Weights of a small GPT-style language model, trained from scratch on English Wikipedia.
Size: 12 heads of 32 (4 for keys and values), vocabulary 8192.
Architecture: LayerNorm before each block, rotary positions, no biases in attention or MLP, untied embeddings.
Training: 162M tokens, 4954 steps.
Each number is 128 + 32 x the weight over its row's rms, rounded and kept within 0 to 255. Layers, rows and columns count from 0. Numbers have three digits each. The size before them is the row's rms in percent of the matrix's.

# q: layer 4 attention query, 384x192, rms 0.224, rows 118-127,149-159,181-191, columns 0-191
# k: layer 4 attention key, 128x192, rms 0.213, rows 53-63, columns 0-191
# v: layer 4 attention value, 128x192, rms 0.222, rows 32-39, columns 0-191
# o: layer 4 attention output (transposed), 384x192, rms 0.226, rows 96-102,128-134,160-166, columns 0-191
q149 098:082100137095121175115126110149098116175133067103123189161159083077093096136162120076158168151192113133129075106042098161115122161102125112077126095175057190108117159139093127094122106175165165111157125140107073099114147098105110137116190173113095136119113120070095165135137140113088101209127123162088155074141091077177128147091135088122140103069146097123115169063152118113058079131086191161119169131149100122144152071061136141166125128147142120138074106155110128125157069150127153123176097100085148146179163136156107106086131119164120130168106141141101120156139141123116151135
q181 086:143168130075069133078138109095140089137135173174109120105140066129087119137150176085114094106155121153147091095160138129107142183093134135109143142179137131112164166087098149136150155184143164145115083078119146127108066110095132074131147105167111105147148150099123054160120091154132154162168177143141118128118109211153160084051152114126147054163129086156174110122154090111149167120150159103128119075111145118147117108099096050119117082167106148071111118142144103130160121175168174181092167115128188136122175142116147081163070142098102211143114116093124170105165071174126120089
k53 093:151110193105134122137179088136172084110126173159132110148094059143152117172169118102156148091129184126170086117149092125138122118118156115098107162092150107124143061128145138163153145083132144126137137114106162095205183082112101185152111089189107037098124164123169150088145163170127124134159106123110113138096118159132117155138156145105118121139146129141088098097128113101141092137152078153190117117108066137146059114139139135158161131173029187141099149106156156095178096116106086191161102117080128093142141171129066161137118097133104068101099095118115145190123138156127225125
q118 097:093095123141126142119110111129122137160082145102094141118147144123095153143088179075110134082160134125076089154125100134156124105081085158143137123124143118110109120187129051103113097122103143121143091126129089162144092114112152212131126104096128079147216138167138163065134146068126053137188110091159182189070142147136150128142145136128117105159136135122124150083141156166108096119163179180165062120130171136170081090094137178138116162078075133135170132124177076164153140187158159095074091157098213098133115128094165157164081159169135133098190135118123181151140124083144130110
q150 107:151080149138066131114125148150155138119101157069155118149120078135092069052096124089113157128064083179178148136133107132174150109110169160107141154153154145149093064173163097124080135149121132113085131181100129101117143126180154136164161120115152070142104133179126150116113085143130095067075117139153119155173097116143102102143035090162157124177116162171137119092103141130091110082081143143076037093121169083187130136162149138161166150082105113120116146139120092145147158168166172108154127099067130140144115121097165089214080141104124092135143133083108126075086133105134128095
q182 090:141104154144093119185138156140219138057149161173160152116119138114102045124117044141143130046097145104118081149158106135156118164138136127135142115119095119074151117139142109111124171159122111057154136201112147115116110181178134147110090128090160139091139170124129051157122161114158120124193141100151120110131110153107140132081184113155098161075084158162138086122134210052102096098126134133123086121097107143129167169138169155067178147094136124120187150133118099134088111053127167146144092168084149072107163150152103126150136163133135160121159137160184142139108181107123152135
k54 086:171157131068176125175130119151131143111175142195124108102140114126135114083161168165208148159115108113134138133175106121053101122154104160178142068152124062177136115131094129124109120122110124108116116182072155175154113109160140088150112110114161150094081126106110098117097102058173089077171102117172098072167103038152124103097143093120157095135116136092129140172158091095120121159121113106128150137106098125113067148188119117152125142131195172189158124106084142120091129121120149212127110138145089147096129154138124100119135167025123103113090098130063152107122183177123152096
q119 093:139098145190138117092152131158094124149101121104145111079148145161180198076167116122155120168153144090093124091137150118131162120129130130196090112187120141117114131092129191189153123097133191114092121157099175112101126097084172119143149126110136101130142128142109126110193125147101181114108102081115124139197127063138139210127085107107124107170115155084107088143154117111125116142109084148125141063166137134156164144148130130098135129107144037146144152154144179126146127142178097182162101132116119061078174170122152181121116200115127162170073158159161094161100174175109225136
q151 103:155153085147139114127121113176089192164067147147092120123093101160115171130148128185166100096135092099154161104077127064122138097155110116192093130119125097034125079099179110203104109114096138120123142116107142127101118057080165102169144174137135117120143140105097124123174113137161166137162117183108093116139103146092104129121117117103137098145087141034141150197089116133168158084209097144154112151111117142160133134137178129179155059092114060141114141069129148086131157111063093147106168173097150124090152137105185157112118111080132098148124129136203160150128115089134139151
q183 098:114120126108153165167116057139118091151127113103143161136177112122152134087124104132127195156123146116098165098106082104153177088139102085106247109096147087092110136079098142129063046141139171150137110156139126142178156087119126079167125139098118124056160178110113170140151108096109086175135124100149137105188111132187127162120138154132153166110157111176159110139146162091126101236089144099138104159176148134072152088119112149131112126127152143179159131104125133088112097089143080136150160154116097145092128178144076160084132168171094147110059109200121077104125131129142134108
k55 084:176178154096062149160084133112129131101123169121139130139078137076114138094161096133140155092111141156108118102141154125121103110090153110174132142138190163107092152131153149077088148111103110124090047141045143064187169120011129144116089105115152133101131145172173096139058122116174096107122124133133096091071104100132115094109134140151114155115113115102113102080113116071121107144137143104113063153100105140124147067074095082104132117099132175125099090129121158141071160095112123149156066082117104206113150068117176152107149103120143074096103144104082131093105128146155200123
q120 105:118084138152125216152146118126088152175104113165165098095116111141126148107183079091125128151105081146028114119169183134110013155153160096153104132208138114147118114142091121107169137080132122149156126114140121091073157113131134156100123079103116110149148167095122127142122180123168150104130105142100177075111129140086128145182121141155027113101186099142118160067130167164099127134185132148145156064120156172102132109106151071131149135124098168096161152152162124089161088115107137169169124163155169089110125099177152129095113109128141136146119098121166147104126105072049111137
q152 103:096139132196101081091151140112069162120094123114190133141158122113150180046154145135178128164119084100110136094158106118154097138194198140155112137093104151130123101106110102108091147134165074152208150134130118112112112174150144174099089075157098107184155142120110138167083077123172137120108063152097149169171120163113121129136105135132087089140116177156113109130098085096156113182092147147111107217096119155123157107113134059136117103137148165146105171177094179110113105132120071071099124115130118161213122102150153173151109082146129080123066104123089104113183083156127109121
q184 095:124175124093128095224118122123143109139084155113117106116118168111132055167139131082094170077169125199143116160209193107147111138089133097142157160135135116166124158125150170120137117145110114160143132134175100112114143101140109199114114113141108143161139153115078072118120152100085131096140104107135182135103145169075163109088088133176151142128140103166059163113109184144068160112161100117133044105101133137099165180135116128192164106130166160097164078139139135144012123091143113106091112142111184109128072150129067108164151133137168127132110136175119119075094124125088159158
k56 093:112155152160074110092105152117127142121105116163095132071126146139127144120100160042149125130185174126152147170190102153104154132104160138130119109112168197072086112156163153101101107148101112151158116066127073106201124154167105105062144134114175084162157056177140107195113129138088092132162108173117142171120154141100139083092148141141117085101116131133179106141156140112134158123155143122152129131151118141122057134186066208131147149030121094137107157095138154158116132167144114091092136065118074074175092137140130116061117136173131134095058132138160121138114139143127130078
q121 096:125114125224110177136107150154140188144138106097136094094146122102121148105107082145173120124069120154137144179152082120106144128150114117178150174129125155113158157141151107155068158163133089138130141152193105096083100178099111125130127137112160218106172105115137159073133117081108102115143133140145145164120117136199143161089098114118130123133085154117138103253174143096137126130107164177134176097176110126100146118122125158050126070066106171102136136114084195119131093152139104186135135124141109162097096068083087143112098164185163142093174159155147078141147134083099133105
q153 114:108154155120117193122136110128115126165118118069133096050162121119154123153159136099074145129139138134137108143152178158081063127122082150090126142137207096170089200130136140113142124132113114180116119130161071162125117133154128149116133131130108021100150101200159182127151147094121137118158104099160075095114139129142142119127093105095165148151097111141047124139131140125054138147144164077082157179064115134143119111027098138092106085114133149124149145082078133084100114178074179134138104159126080141137167179102119134144158173170096110136091191186117116113134134089139111085
q185 093:139118105065129134159080137163124070136086167159160123099142111041156139082112127159117099192140143146130128073107082097150152072143085144111133178140161074108128158113127138151117114121094136098072087148140123106106144134169132221114091103113143120114083118091143119096095124121091134123123110118167167094113143109107074127143178099128181075198128174190130144149153172051089147157098162180089172127121085096126152154083110134159151080115132143161100089094096118070094190126125120139131140179106083142129139117144138079136187155131106092141158082101123097177106098136049087178
k57 098:114137080127104115108151135126139127182138159121169078144115159109117058182065161137175138095202121100154147142144206139205080169144135153115096142105096150137104142113087109142153128112091067115157132123149134136149114100131104105137123081162108099133112154119167127168149139072161109125109129092136133089099110105122172143152179164098100114141154118121124143079078178201166133115147094109064057131108151136164097101123082145152205139187157164113122148125087055118120134087142155145096130100113113088104151108175131147069170162137127174125157109113102211141073139114174046078
q122 097:130105101145135143154135067170130127095102142102121143112069114125132086111080125165143162152082094091098081152139128141130118151174119141082050166130125116129104138176211124169204149143135121082171140180143126117153136155091081123141182150101148128142121180117136057142118094111136202200137144153093178093133152177132128107106107152097118150189164088071067108151140118167128092176159109130125125149112144130166126170122181162101084090133083187157142158110061157155149118122157120152108155153040101165071157135140136104178179128126126162180139148112130083108078116092094135090
q154 109:078108108158095102129131165175086128111095151128172118080185108156116112173129169163117061073083116155117142107103118115132114137110085077150164145142158076182093189159129097140122155110159082106128156126096080144137133110161161157097183133120175144136121161137118092159085081111116120161112134160076137093105124096177094110103158146128114199164086166157119091149169104123147132186153149181130103161142116089144128128108063145129136087132138139164102154158054098239120090106173109050150098111108145114154071085107100124205121138149098113107103158168192144129080112133107124091
q186 091:165119089123115157145156139127149166108115193112139130165107089120136169131108140103094111164105171151097140149093137134082101160108121156127132136134139141118138088136181126176141142069118106138133144117109099096085139190128078131096114162144128166138132126145126114167124100080125137115112204144107140165091209113112127079161127095103160126138095173116121126210042094168093073153164119203088163083113154102139052080146146146044121132092102131139189084097167100019103183091092113178112141153104179107104138158100167085138124135149112153170059098125140089140117148117149148121
k58 094:086119134123105120127121123106142129097104146151131126090188134132117091185130094123105151128151119125102085140156093078110118107105137162163153124105120133145173111110099124102128126128079123103108110127062129139063126131125123208107120033141152088130126089143169138111126160125160076093155144092134051126129107134140105144103202091180133079097162149158122142092109098187010110154122155118068120117113116108153104073068172144153164146160159141122153110221166115154140196218141154100181133097147159159134134156162160092125120118098097058182166135103134139096169143159165132128
q123 112:204147126119106134142160110159156099104138125156188133099118109134126115075144173129169158089166140092106194128111114094161146145135112110084175142145108162162147111112095111140233157136146103141137112170131157086055107169141121103068072145157124198149197129168119082093085120179132145143125126065125102091136119096119104187079172216131118114204141070177107090159146098130149141054103153138137163167106120110134116188128072107175087112117117120118098149151092162125110108154070160113129114115110133141146081185116151179171122125133127147168153102080120113138101154152105130159
q155 108:120117128090117117146130178130182066160137157105157132131103140161117099152146080070147099189121171137099212132114124082110140157156137100101115169156098149110110148144120141187113181148053148157095116149153071049097093100132103113138133159135175086096143117127118148153171150136146127093109051035118150140153104153110148102108096133111142114227081184154190145212147153094159144143128196136129133122060092090127122110094098139120100117093058136104158124113129132126132099083050133150126107125080152163141186126124164120150098109107130134095141151157118091137123169103141142083
q187 084:180124148139175175170147157117108116147126105130116073076172125116131130165125086094136150096133125145099125098157112104121137117187166186120093074133158104137083172131157127108140121204144088124110112113132222142125112106123107146116118147119107136162193193178162181104139097129153186190138151128143132135103112149127127153059144118082178064176087095136133107172140118175120127108092094135078114143160086147166102181178207127137154142140111120115175118090144142116105137160144118123180164116063164147132105212204173128110099114143156126118138083116190075130176122109072099117
k59 098:114117121139175096173150158084198163140176144114109110142078135136122121193134056082119151131147120168102111131162102178088119150113157131164165154097100154130098155108142067120112153110105183112121138062108158164189084185106091124142215099133127163123139132084168105124146089039113094136134109197163108079129188131135141103159152093154113173098152054099120100087143122121124113155143092183088125147152198150149114136162124077117106153125138191116190162143166089130164146083105165104128153121131115131085186140130153114175192107096138130120095094109124150076112118103135180107
q124 096:105093163158127163148087120125170131162170097179189190113146155043077128137113133146114133128140109135124101121102068160098118137082126108073164115163165134077119151177187154100127134110136199105133155131137134114124153221105129115203163129126086141140062117137179131098162140073158134134189105143086098123136065148167150120081149149182167117129149162143136165183108109152109123136112130118148147137110129096098109146139158190143131171161155135134223067079174117111104124088144091147127118166127111174152183163145118097112156147181144177175143147096078107135096126101189106114
q156 099:142157180139096205106067129121107105103154114155122062092181126111095085164159089111135099151144134157145107096158134175125173124151071133130167123126141160103156152158155111115122094140171167070129195168107158179160124147143144122159146142095131054133100168104086143082099117159129121109097109134128082149136161192105113152140102177148134121109122116133105085133090159122125154173087138147080218195166155174060169211131137138133101168031115120103152146100131099121154120147127116104125135076095117148114158144064127100167101106180123162141103109114101209119134146099177120093
q188 091:098160105060099132126111147100175139105176093141114185153104133113079135142092157097142132150162123146129073071129074131118182147142173125071110102119141120135125131132178218125158125153087148103143188108104146196146160162114101123145214165119180143045170131104087110108118181130175125130170145208138116104132113136135112093152144119188118134113128120147184081144116078182112121140129116131169121130064163121158142085148129066146128153121097133100199168082162105076166159186142137191147105092132147059110156108159149155184068137098108114145122096125130161124128129116139135096
k60 091:189139128105143085151140081132129089107082147115150146102167152135146166099135109123126102191115138089121165172121190081163146110088103144152078117137078143115125133152097114097108088152159085208099103123141152136169149106115124196096091076146145145085141141137145175148104151059120117147145123120114127150180112121134137113132133098118134122178118217133089153124038166107125168126137115114097095084116126155099093156156089119148113144104114129103175158177084138074140102160079157164103136024068149133119094154126145175149104120091133080113186194014146124155122159129138116138
q125 100:090106115160107111103084077119075125105169150167146063122168148160129122154112153184081188091150094103126130095153106080150142114167157200097136127165138197146128099112145105143196122128114138128073147142111145123136152145146130165151123132103182132187101116169113083129104085166124168140067098159206142123136122129115132130111159207090102113139057099118077109155171034130122084074120153089133099157163125140123137122123053118165088093149114111187082101110104128130111123123092152113094118193100157144126065088124084152153125123153188192144084099111148161089156132110127137149
q157 096:116106118135080090158112138109173164112149147129164154094173163124113214124124163137097224142115177115157114089125150054125087106160102084148058147104113155094146089085119066126115067162189132154112158170153122121163081087070122157156222157097126118096172091173101161123075176143171162092116168153113134143120151098160140108122111106119178096125099131092118149119113138190106081133151113161099133098071134114041068111102072136127132155163067122159128116154117071117125114129103140124091144118100151123120132135084157069089141138139155180135100116118099137120144175169111124135
q189 088:163093159148133161131115091169175140130194194112098166113116142140095110136168176077116110153213159121110096190045092096152125093165072128100087103144135192156115111135116096105139098119091183061114137159130150145087104143179100161129111158021147144066140156114132106101125167091134096104105176111136169125139106158196184116166085103150122150077110105171123117165119106081109093118137129107096152134123138136075128140080102119109093156096140103191107133115175081101136116107148142151129095111120129137139094137070104138134082146157217145151157133105129122068120133075106125111
k61 096:143130122095132109139138217143185189112147124081128090081114149103080113159104125100185136126156162057106069136142152139108130125123144116071132118079110122156132179141162170102111157153142107145130184167134139112106142099147187129136122168179077117078166219087112119119120123156125175086132116131021142132152069120144123065071147146177142179174129092136153080163092122155127125160151139060171153061102104154179129122162138151119128154131109093122158090127204161115129143121169136102138147066174105119121127095137112097122115187118059102129109138109121093153153149168093118119
q126 102:089151111132072124101172109083153087111119093101146186138122160120109154109137106103111142140138192062147093201140120071112140153104130178165166151085126143157143109140197098130081134073154135095131076189137125159099158163152162128090085104123155145144154150143118135142143176153223137147193222166118097095113124144051122107086135069161153058141104134132153110128171090116186121198123138121108113153080155102145108148165091175190129102105126147103120095126092142157096121119173140077146119111109095116107116131099111176185072090141101121145123121118132137152132158098063102105
q158 102:122119134126140130163187185106090098161103161158110131110115132138164111161166094161142153141125085082114115162105076064097172155087078174157107115092120110135098111140140154134130120144169163132124089076186121141108069198111103141138096073091112151128096101104103145124124167190172119141181177127082090117135165171138072097113110110180172091138135168060104111164151103163144121167125138124160120124101168169154055179154131110136183111156110107122106137162083099165153158157147068101136170108116159135120080122107144109128098046096111188165179113125173181192127127183129177110
q190 097:136147139116153108118153146131154104185100129148153096139138128079138110145123070147108100122088138146072138116161145089166129138150104138183104139104087149103136114165113111140061158111104077076106090146112125054064068128109112148103121087133130106182152079119167073108098116156146183160166187137182146136100168149000124105145118157105152075127106120162100102160171167143157116156132099129106087148152114165147119097107122131142190101142126113128172130137144111130189148111166172167129138174106143130132144079140053165214107165147159158192143082168177124105156111136135170190
k62 095:149133102108147158212190130123111095155132123094140124150116166118178076124115166133125134154090099238128112120167096149153134162124091115196212108092125079163181104095046124088172113133100121163125148061128148110155177125082082132193092115121095149173121139158109081105129096151129112161115086097106143116089096101105115141117080122113122137095149121111138153141159124078100115037072144125164190118127148099067138149108154144129136118088106133087185159154122141155154156084074170123104121120137149122069159116193155082109168102066106107168146128125114124163134100117114144146
q127 100:199128146193121131117136108163133150140080050114172132117081150103100138087142105114153112108180123103140182074125105146196135136113161114171121077128127089124097129112113089218161145147160125119101106128164130164113095108132172139142149168117144191082106126154128093112135189114183160128124151187046104075120111178083087120074137114124133112139176110088140131155132097116111083141125132068110216088107153156098153111159139135181119146132128159093103107118136150104129111103089086108147100132181113078092094144155203123097066058156107141206124163171144132155133118115150162112
q159 113:111124113133107166124164141111108125139119154120195127093130164214080156072081129125155072159143197096160101151153101176131140146139118145076153153143098115151150166135150083151146122080124158141090153129096192135154142129159110092054076143090145128047106170099133107124136132107123039141151126169110101105124154116083171084150163143112107062106111139184133085121170164164122162140162126128132122117109136130139098120126095160134141085101130188077144077106185124048065144111122133156143118085075116102147176069137163071124058089131113141165099147156138154085092116107096147173
q191 106:190107124138108175152125149140128143124091097133199058122056122141077164142135113141103144175168174043168120076119152153157134178118162125120177095144109119148099131116111106137110117092184077155152115148109167053135141087165115136107117101123090120109083116124150080148127121064131127154096137125100139193146103125025109134134123125157075159096162146185092089134139111154101128131133124153108140127093157126104158080172136162150061145116145146181159108098171123101112070084115160113093102131148138110172126133146103067118148123130133137141174186165196054126137115113090213104
k63 095:073097108146173116103099154145130149146188176132113142108137126097127167129129143112144120129163075120136174173115099108176084181186104114161075133079145159174212123147084175060137122140163141067141102160107137109124179146111086138098109105115119137122173140117187156094110049104136093109169104155074078091190113154198120122109117112131129080111128048150149099102185193118126199098151087186169123079179117134124174102136128106133135114119137096052103143151132106130136127114155116156100156115113139145113132156146127118167095127098137145111148136158058128134064079191132140155
v32 094:104101146167111098132140084103099123190119134156082134119111132071128109084090151164139149122171135086119115180126090123100104114109108152136071149126107125103101096188166126171106119084169139155165112147116122141138087128132120113155143110119113097127093103196199131124102146161165167178140106086159124105112163121111166082107100081100209090166158121179075124111128076092070141162083121149094184189126160174198110140236102148116131135110073157141144178114175137171136122088146185082121121096152129047179118125081097151135072158131149091130123097158139138117158145119171088135
o96 100:098122121170107136159121159111119099114074154138065140134058129117117068107120104208119170055131096134168146168155185142132127177140133145147149180110155127119123163209129148156182124104142126062107180175124118125126074096138172160136146120146140130173184143153117097139124135145133138142154179097160091146146118092129090124135100088164183141151154130126149139074119140119111063113122102138146153122129164122143151134170119149137200142174110146163147162100122118178106160126103130122110148122187072064122069174118175107179119151113131101162196096159109039144136095228110079135
o128 097:132126129114193119198124144097134037133102140128119173156179093146064120117145163099095191188190089160043152096141113131109108157137095134099147116149092161113099108142090154091125145092101171118156119095069180125126052070063181127158145121073135120131129075123153061119164150092169166130132141142142130088179145128124119128139138140131171064138158126105132115133145117098149151127154090109198122144107127169198079104159116110179090116116087161121095156149110095161176157109102175116105200094178105101127102093106099075101148135142103108138170160129120164112094133097148124113
o160 090:136115141066074124163149166154137162153110132102084049043200113142121198170148137135164150118153146090116126104130174136166213133136160168125108141169076082121180144087129092093139129101122135192184117173119075080104083142182122135140157093154142158083201119101131129151124140128085073146120141193182160159131155120174178139129115171141118097115078097189114149107126150168117106099134109143106208085137124098094143089125097157106089130086143054144109133091087124123116055136159139120133141067090113135127147104136111141140106120141096141136108177115111114097112122176115158135
v33 096:093192175125109122135203102136133092091083117132171085152141121157089121127181115161084158152167133125102114124052131123138147140110184100165144105140150137109156125081100138095079052124182178145106117109163120109172166108142157133127114147136147117111177094135227124084159108129110097119098067130152150117161112144146099119108110098152136164156166145099094099154157115128171093153180099114176119088161134142147155140179159039105163116075100141160126095161090161056142116117120120159092111127105111137109086133163137191183090063081116137124119165134079117130154120182100203183
o97 097:149119137117133155140112137141147151176112175068195169145180176147162104129149134130122077151148125103182109109125108129224081139157091130128111130117126139121140108122140097111109103146108145155128134133162099131137104136082134111098142138100127132123107127163169146103122071179120117156104160081176175103115113146131149095086123145128082156125209173188155164188105164137034103123090117184122126076120091097175121150144184133093115109128141081142072096118171125176145092104115066152087101118133141098149233064098138123153141181125168157144137153125139213198109137091138185132
o129 098:067133123108083127184154148146105102138073129124105096099111122135127131079104137114178118089124155132119094079169157167154075112128144102140056082065082104105116093199140082128150087152099105161087119143078131146121110093087172103138121107117167108066105158142085141133093149211150187138121113178151130154061145163143198148061087066113106096153065149133143137053110165114095132108099164115093141100151148119172112088093068178128162115086096113093134119151105122160128117115134176069147124067126178137135125121117067110137101055128117132117127145150103107111129120192139108130
o161 095:156085139161122159139091130114134157193102131104144089143153147153147129109090146082142072149123066141127162115088140166145187198144135141111167109128166122093148133156173095146154137114141140142124133132140094099094083143179181127103142130077185114127160132107068107085097100081068114061101159107134050060119092092134147151082149170191186102109158135148169098108105110158180189111137138129085201136085180145078102146121147182098128183140089140133132161102139060179125095142160171196171141109130091158116140101085137140102116138156139139139147117146180090134100140089138174158
v34 103:125139074123167127146173126143092128174120156089136084131124098142159091132131140097102135114156102099150193168134175169069126151137127103191125130146074126126170174123122097108133164126089084131128101137158086170086132183120093163084128139085129126068159118107155181135153141160148132090107186144154046096129158073104169125086048149067129117150137103110116155134161140082147086083132106083103119117135170162109218111077145152204083168116111093137117149139113213210078122163091158128154098136139106109137136087158134067169137125158123142079128148146152098130163127109114173110
o98 101:076165080169146118161193109142083140170150186088107089092120146173119156141111161109182122127170088165204151109143078095157204093097140132185131138073086143117129098124031115124128113130142170089082123126179147161140130207091125106137118130094102132066173110157157159174127110128119110128142169127147136159121111124130137084197164140122188149101134112092117137096143080091120140107111096139075169127119137172125155129105157141191098099146099132080088159149075194141155121076059156129094142102081186124114140128142165103145118111131137147100147162082112111135102125169136152194
o130 095:197083156095116125143130109131153119103101124112145157111116157074172125059103135147045123077119154112086123138097052138122102046139148072119130146180099133111117061165127181129140063161091094095195142150152160138081167150158128083093111150154131069185114128140102172148092081080179118103161097151126109167136089106126136107176115129105150100079177125115107149115111123148108133034116115163139165134091184170150096145138143099133121108138094103104104111124186157155125112103125127158142147121155186147068069148174088073117169095096144142106143165100149164122151123162149170098
o162 086:142148145127197152118148030145164095051120109143166156085112140108168161153129180153136115160071155079160138139150099122117083139135115169135071093087124105120143092179115128195099124109186092082153154140110099095171127163130147057140136136197110134121134130134073139137117164126111141146089099121136109151166169151164109171103089146124108149133084142076101119139165140097151133145114160137144117133145148194110123125165162098203142069174136202093159051075044109139158163112115146113153130096083136123129111121138094117098142117138109138112160139145103118179144169103031082131
v35 099:143099148186145132105113155122141178147169192088098135107133100134148111089084104128179139146052115128148130143066156124166117171178120118118138124130133108128127099111108141146149137118104131127150143127104115089168091128173166141100083137118160103125136081108098128142130076073172135075137098095093150121214100074068129110081158116134063142138078185175101076125175152142116089139168157108128104141187125109096164068118181172136128128144176135160102117148139112128100099114133096122149117146131116079139143187201165173076140182191152155176138123104151081125098100098125024195
o99 109:131131135143163096070085100131156167119157152115179106081069162119122144021088124159136138158121128115110169112088075110184116152117144115163144121139100109130095102093101142098163136130110141158134121141092211147132113173195136140131102117141155188135174145083147133165103083153143185088143124141145161101191172098085122094123146164160127147133139125124107113125145162163139133162191108061090117147196108146151148127100183095094086126105151095098111136165113153111136134091164148101124124200144131112124100230153165122153097149082168178170076128065141075098123167122068086141
o131 084:092113151101144198167135134128133181101067123147157106163169086141117135127140172159140112150110148113151114116193154133100188170143068168109151104089088134113129116114181067106097166171132093149093114154121116074147145138187110173094127185186156143117079085101113138118110168114106104197105117067122161149129186149165138126141114067017136125159100116104150101096142114095113098180152185156156095073122116096112109078121125100170087164138188135170084121185144116159162164175127138167131120098094158071203112086119156125141170101158137155129121124109099124136128106093145152120
o163 077:180134114140118109129086137165109125181082119121145075130129195098095125131115139096105124166117134129088141116097101186065135054073149122145149126111133133077107092151146117129068121062107152107126174115101103157171121132078092097137179107099121092105102088154159135111105146155102117086095105141201122113054133186141113131103182134090104164149118129130161082100129080088157079108097146176179164200150145123177134159079066095131161141139102132058154095114141110097147143129080148100079155208184136122153118135161157102091168095202132132098127116114154130136207125147150137158
v36 092:096103117140113189077186184132154109088128099102112089153091133141146140133137097115101119164217181172077121164116036145073152146117127084128091149220169130130150177113129121158209096133137121127130155108098118108196113188128130117067141128130114120097119131119155102167110158141051105125140144127144105140131104115108110102102200105126080122137123125071150148159123077110123108096189084105137140119135074162151124109115154162109103163161141149088158148168135151120091183051122105100137150087158099142136102145117077101114111105158113111124128181131065158106156182117066193118
o100 096:125136146124149106120144124125164102146147157183171195089107217123124080145085162132109171170162145160105068104120143170163096160130103120119108119124177132137126195155148123155115088153146141161113144123150143157181145156018176170079153154130165126174134123196116093131109143178161144148115163133109159161061139188102114114162120164125128123173117155120078177167186135139093164127130187155152178147183072159110110169119097124131099086204152078115174065162109127147161123106144128163115153088122126149096141141181169144115126091111136199126117158105093158144110129084143148157
o132 095:115134164131111145111094150140129063195192110104094146118162141140124164132189147132089128157128114125080189142154148126124066102104116132096124163191170096116146102102148105161104144130114085132186136145136108172106097149099116081153130106161124164114111147114155154141136132115128120135216107131162119109151164093173178154095126108072145176127165181141094085084147141140133091170063131176140124155092153112156055126153145178124151111097104141149119122107146091098039198134131053060094134084125045057144097168064086103174120121171107142167141125170124136104115134147112129093
o164 098:212123105151169111145107134124136174142142155145155069103128086128091118119099134130192150164203102150130159115067163114082157146167155123159087135146119127149118137117106140134143164146133118108089123168093152162125132115055126148165104117099092167163147160142118145110129144091126179142075215122030136159139100124080170113161142130105073109101112176075154133206101162152138101133103165108115101110108083105113108144158156083154092153163168143108141140150085173129143125183116158126117144156200126116183191142140100137138125072113140107094183088047132113173174065086150134148
v37 102:135130069135096121142109188110113105161184134178175157122104147132168167137132168178155089133098118077074144116099143140133094151149097035080084191125155110067182106128117140105071122116104107072162158085195080115088099158127154115073098137115114164152141098110110165113127079106127111175106148155127115131131140106126112162164081090121161091106136120173130113168121170121142136101133159134169162097119147162137070081110134125100185098137178076131189106138157148148090114149092145133216113109098099128091148110153158111111151093129103089164126074160178095096156201159063159154
o101 106:115150078127106167118147085133111126132164100159155133159148134144153094168055126153131131123098118147123192107070096138147116149162130135158106160109173088075141119141078130115125130081119129225185088144158129159121167152113086125131090099147151150051090113118110136100111077132181159160170145104163141124187101144198149117054130153105138084240171114174138183125173063121165155112165139141137165135148053110131157077100128164147119108108105116069126111116145116099079141144129125136126113151127069195150080093153102161117089138153126147085162111128134121060161101143099104121
o133 100:119158138125141119141124119085119161077059138178079094074140156124157082154138182187114100116120108161110128190131081110108121140131146111063157127162141111149133101124153032116063101140088142107083131123156142058114141116151129117114124189120119128091105159133192196152102084170141144080134110132228125118141135046143061107142208139085134142118120155125159130130090144064119086077149128071143131176134183164122136181091114132092115145119074096127103150078155087168150063092110090091137102195154121117115112116126140086123124147152120138157139156138133115116132128165128092109
o165 089:095090166156117106101156100048140133156126074088129144112087105164078095143152103114186136140130161141157138172172100108146176100117151138158118158073119068175154152132123127127152189124089152165123103101135134156146113131107113136168105169210145133124145079103141109112109129112144156113092150158106140130089109083148170085117144133106140101154072160105103101119148227168136134162165199165145161145158096193155152062104144115086085124063148129145104149126095095087179171143127175113102142102096163094194149140123135074142157149125188162132107076148115129073066079169144085157
v38 098:124130131169128177182140138113109123120071149150124111129171107152143119084124119135129118149095153171157152141129229059140134142147100175137193107131165118138122058131144157090138105104147147100144145134130117066136116107135141130130136167115127148105158133156089140120121169138071122079191132097129189155106139125015148107083105145107145138101207154115124172207064129130137222122088104152142182096117162145099106130107103097126115129165174146152146139133123074177159104114103169096167152143128146126077099088083134104083140098138113136130054074106146201177154118110177163129
o102 098:180129074114125157162124173114144093115098181149113130130077131116158081059142111111135126144149175149171089155085168129123151160136130151089179163177135143108091097100116132117131150105174113149099099123196127149144109139165101088148115217107177134118119139137135082101109198171134146121197164146116157154101030100092122116108131138109101120113148101117137158187111164146140214106137136124226141114093104190116189122112100089138090144124121190127116090107186126076150130139144146126132154210141196142165108080148178109080124093144099136125158159130123150158170109120091118146
o134 087:165136178085088168147174109133081128149129126093124111163116114163142173103128084102099135167086119179202115123112117102155119090159098092171150092115109131087161130087144105118128199114097136161156075126125112088076103135040125103151170125119135095180044176151086108085199119140091168156110103136133181133121092154039172170120173099135195162127143194154091124122126168114114149108099107167139141139101152177112091063083191164146115125125169135161128127163148137143124088074109134156141125097090129065150157116132171133107108121130144090158118074142127080124109124167145164163
o166 098:057130113129104097132107141137168202081156087134168132138169112181090122101035094146183187108115139136097129122112091150089131145157133122137148084086169117136159146174090181108137120129104124088093135132156191179139126152109126118186134165173112090144168106092176172150188065144143107123110158220210106122134148143175145111136092143130129153164065092147110124130152122105116100090107115112132135107167094135163194109102072107071111170138152157096100127125145153111158138189101178060128114174086140139132144127196144134133158128110136153158082157115167169108102105109086109090
v39 101:120151121175111171119098115178120123123101173159139096086141113107128095134183151135105067107140124097139140191108175082114108127156070160114117098073112102218097169118186124133129112119124116211143176153141054128112163176071123128092094116146218094090151167115152161084132102076110126198132179085178120128185156113126151166119053112119111136131176166124155098097100178127106168091134142104125178111133124122121178153137072133160102131089173138113158167104105084107173140139144081144147146160093134112200188116070151132149111132184119118146125118164116155158145146130134110135